Weights of a small transformer language model: normalized queries and keys, attention and MLP in parallel.
Each number is 500 + 40 x the weight over its row's rms, rounded and kept within 0 to 999. Layers, rows and columns count from 0. Numbers have three digits each. The size before them is the row's rms in percent of the matrix's.

# layer 11 attention key, 64x64, rms 0.233, rows 0-63, columns 0-63
098:486477517482488478551520445518486493466454500504459485511479450501476451545524542482459550547456527424518587527449522533475509551485462486573508444535466429532432502392504464414479522531494469
090:500501518524480479497479478531548466570560461466553500559554521446582425453475539538450535510526499532495413502564540526445487505523506401481519562466520482433499480529476465499503525525494570
092:469519471522440493535486481471458525498496500444510475560461555495463490463496507486453546578548518481508520497501473559463540525433445426610512529505539533501437493512567444548515430540556460
091:509458537525552572434549475513493483547491486546484553472507519493411510527499457476545529437499504466459524531514509425506475481537524526493520448448467499396483541403540502512493571426486485
070:495493433500497543506572560475423487451463489409437530551504483533493528453506497468485421464476555533489503509482520436550556463451499492500448427484553492504541455578512462508441474477531480
069:557513395460403500492500470502503503496524521497534503429472549499466496468485445506462585561500490526473545507484503540434505512534508476508467546503491525419453472479561475445462505552602489
059:494466501520480503492453484524483434483473489471577542539514496531453608487479511549512458425516498482410432475533528469478510560470527497466471469495563521588516485520522431573551442485514488
082:483450435469553481491470557523508582505509393507509500495536516461577545518546491480471530485517471510495512533485514449541409505526463530531525488502494410521390541456473516483445501497510444
061:465447460474492461482588508488461510481489508536525568455454535525460497449533509490521466515517542454467446517525545500509490383495517537442465446484511448470504513588570548500541487457559562
074:470577465514485485468454516427516517541443520525510458440506492537520497434513521508525516622504512511533443555460485548543492475484516418477470525471480471445555517579542508512490459546503577
073:499498529492464465530513522536528511494501493497466477570549514559558547542499489449421544503476476508508574528474399478493463565496503539513619544555490468510411534459515490496532529526501439
078:478476449504460574490564501503508488512480503458499538488505533491478555442465513474490487529544494516441406568508495524573511465542533474542506580453454510398538498581479536530464495467541566
055:497542468507484392514472451446563480536562487459471485546500525577514524559489502513460447471456544501508530477525517489374450526514480485521550463495444517501450460442471434475529467497537496
060:472461455527540474469495473583434417470481512489456481452554540554504438531494513380550487451503487553489502536468437464475492481453536481461518536504518545478430535517486485558478481535558495
067:523470492532596498471432479489462457518410509513484485459494443498419395554507512522534532528491489499468449525544476518483518541476546488464432482555506467554558516517519504563427462525537516
064:462566499489507467551471516466445522501481426448451478573503508524452534527529462560451499539439534501515553508464548558514504520474517523554534432573468473545549444533516469427521480438522452
095:546478476513470496503498451506455450465463522556481489463484496512507511517517499490484532523476583504511560558472473554437531442518469417513497593479460444431445497576463468449487486484589559
091:483443544459450526561481511499496568515565489505558466510491499513490489478487487498502445497624523568456496593487445507508560448473506534477438454478514472447438541434525516468476510513443516
139:523479527496570529450561510481475519464528513578506518506450432506501482476505473424498551553559466416544515476460586533578532511463485485525441449491544459512475553525528494450478461519489568
098:483488531512530555498417483546522454535482518545567513471515556519512466496519484517475476506507472444506500468555536447482490514500499531477485459509498468476458484460626474432504466564425620
118:491547493529507434486482420468448475571509503517570428516535501509509409541504473419475444486479449460529480531502491479470466505578510519433446551519516536528523497504476480441476400513505528
120:569519502553460511484467463524486426506451502458529430510540479459434480526411529470453482534410570459493508553459501518467485490475532507542519528571497527507445473515490478531562534527592496
113:548434527507555579556538538467498523424519500608504447512519511550509476501497491502535488558530481516492449500498570487485491580514444456508530537441494510558494554516537569471519568477522451
131:486430490456492496586514520481511476439549424535525459533519506469482527579471501502506458478508448496508531469504481537508464562555487584474557524561461528557577421504559492494489518426475500
147:537503498480448450565511548528489471409538528516518530510554548500507504572560485444528541481482541469551580508492511420462458557535478422576548512483580506485506492488510508457496462540473518
113:475536502527499545495449573512524544515517445522469432465512515526561564526506551479527545463493492461493605457556450463535455524467498586552533487551512497509493489501543544463459542424514437
139:539538480534443494519571478496525421461504459524453546488521509513538508518503456556583478460494512501487494472543542438457461447513482484526514516460425429466450506564432537550480502433581526
123:502492518441485531504549462462531483533516547486427580473515518484485499513473514448507578581448480500496468530459427568502419474520512560531450484483435407482469573527528502484491544507532526
119:531492546501584462525457511505534423524525478499534468466474406504491474478531451518565461530498505442510519482507469529442485563485512537499483458526558497522524499444608450531401495549461490
157:480545501475540479512483456496491450466465393514509462476477496538503440428457553496511440455481461498490570426578554495488525594457575513520492495548511469557502440538453523493522496488479484
115:559569438497520531481475509539533461449525499504490544543449499515492517485533546553501587447516467562505502496431474430488491522465494535499436464477598532417525472535432513512516445472481450
131:576483552432466482485497394471496480465496534471487562520458516499530459445534528491429475475514506445550491403503462420475495479450422505498471523553468500538482483532513493514543535459564472
074:533531485539493581602478527484449471505488490503561523545459530445512458461483584536502552496516479500499427493500519544488464539582562489530503451470511562548480456571454494522566490515543526
068:562441521525494502476476482545467559449457524547396556406466463488451565536535493509528430508430552475496508458483478464540445515456533486499470472476458480524495560525457483499519472529447460
067:408508540546495519467583530469468486480494463550519504510518425552513409549503434510516511524467434493468496507519456508492536469571512529562497471483533507626486508504453518517465490518504570
084:518491470500463464439543488533527529465469529557370544524518559486480563540484505462504474513519533487570527446489468468518435517475530493506524487549379471543436515495530480528520533490472439
075:451531570533520602510446501443463463532468479486549501481507485525487412490499484507456544520495452463407487579516464493530519470486507441485486560452558539449530487452507497484532494532554574
080:535456492550490474417496476489528583486475461519419535476551539516424497556487511468521513471481524510541471457513499490539497525516483520557607482518380474465492540472439458495508543519550523
077:524413512561490479491574468504535564499496470575497465485510480541495530536416513426507492531513501508570497454437484454509474467512520522531544494514362445469509521496489475536513572510525510
067:515524476447522506451487535508526585476512513481498479568479510403493461554459530559491520472590483492498506442523547480553476486476572540565522453556579447499490472526469556462496495474448454
095:508435509569445410455544501493520493498548486553517538437504489565488507541442539398556471473485533563541500537439476509519512513432509486541558505531468528467506458468480444521539554524539509
078:547473454493477432533635494524503417486505485476493458551449500440506450461515587505502462440484447458551512481449468504564525576508498487468476488544519505518568478516515476475503452479494522
095:481483502425597519494477528502487441484502522504462490447541531450463572541573447467559533553495523455443403546475481499480543494536448518486491507495473492543443547486536457499430529462454517
085:498501488576463484453510501482532522514513465543530473487507418511466400540454560504488559499486473501464425542492502513547514453460488462515545517542458432460533495470452458529519608504568555
081:551492462476521584460491516519510475475511488474534509505527480460514465555586532476443481412424482479448562434487552474461501524490523522530445517491559548550578476523517533479416553531517514
080:494586465520478467517535474485446519476539539467496426504494519513435490563547503589456530425455490515483544501526504529458454511529581536464541482502547522511511497454417491423496475578522468
090:543446576494487535500536558422544495525477447457504508461513445449562475474451453502464541570533476506476449508508464506545513379531494511483459468500471498531504524511472535568473586454495510
100:474498538496504528491454549427552513549502466410493549485467472472549505476552498484426437461495505564449586513584524455525480528524566492448491494434506526496570486529455546496461457478499494
087:483480488453467508434519452508504524464522455577467483583524508539449456570466489515486606496487508446512499510437478534480554505435456516583461507545510427484439508479524490550480537480527552
094:552499519509507478438502569448561451606555506489518519525523478475530479563505457448480440538459433468530479513503588511549487504475568527438499499514526565509536452491567524505482444536479521
120:461516503516537504439530563433502524489505563532484518474569533523449567556522435502474521512528565537487428556479530500478547446448446458434553503484419503446524512508467466529525553536506539
094:496539500500546545491469555499452474517442513519525478383498403465484556493473478486573518530540511485460547548569486552513556498481526480445484423541567535452493548519449542475491492511464492
098:583462503544555463545494489548476495482473502525418410470462524518502480469553516518509580547493570519552508538457534492538531548515471537514553515537527555541481546481508480520489488514564394
107:556505495454499505442472458600450520503490553487503491543501491462457467551477563437467524503447516451533491470516516505548468522511541533561471544460537529433482532493535405515530399556487492
110:488498536529552510542536534508519471467488506515486440479539491478504556489542537528536485506512488406423477512458510449477547426541530512541461522531496470522430511415554582561405509493491444
116:535542486564532537516507563536468429439468536536498525486515542511516438490484511530522586440455464521445486433520514459544505488545485462518543463455536435414490455528458567553459525467523514
114:520539453531431405491474504564475505479508568429468510547485462524448511524604540525528533476452525529507478533418473508495553499485493458476439450527502555464478495428508539516520434511537502
121:440471536465480475438502467509506482475498519517481501592412426481568439477507478462463461523492475387547525463468518553535532495525519460482448539507498497484573426458493545501539512543489467
114:479532511477514448482467435495513543565443455504516403508492468507449447520474481583493406451504499502413515468554528519458528468515554502468499478531444426517549503484475495554455519567490512
127:512526504458457437518468454515517453467495534516443567489526567506461595548487466577503451534496565490503567431501492462463486493467459520553516494552437485485485486496587491494527484455468421
126:491450519557528473424584505461460547486502488566482521459475522513514477472526454501532552592534531503531412511534571466499491516472507435470539530499493517488588502490493493487422413529478534
112:488486472505403496508510526538486589472494457547470453549485498487510527571528541592482484534491497503496511467469498515486485532528471529533515563508522550482603424481507469628506528504461511
113:569500498507457520532519501504441505395583536571525528443491609521477517500502482519559515445535481464499476456460574462517502520493467458500466559481482531469497546496530522443474443435475523
129:506544500528498551457404483494550472551498449518528487541421407495533500447491547498448442466470504475510469462537410550499535504443561451456448482497560526522543442474503477528528471520501509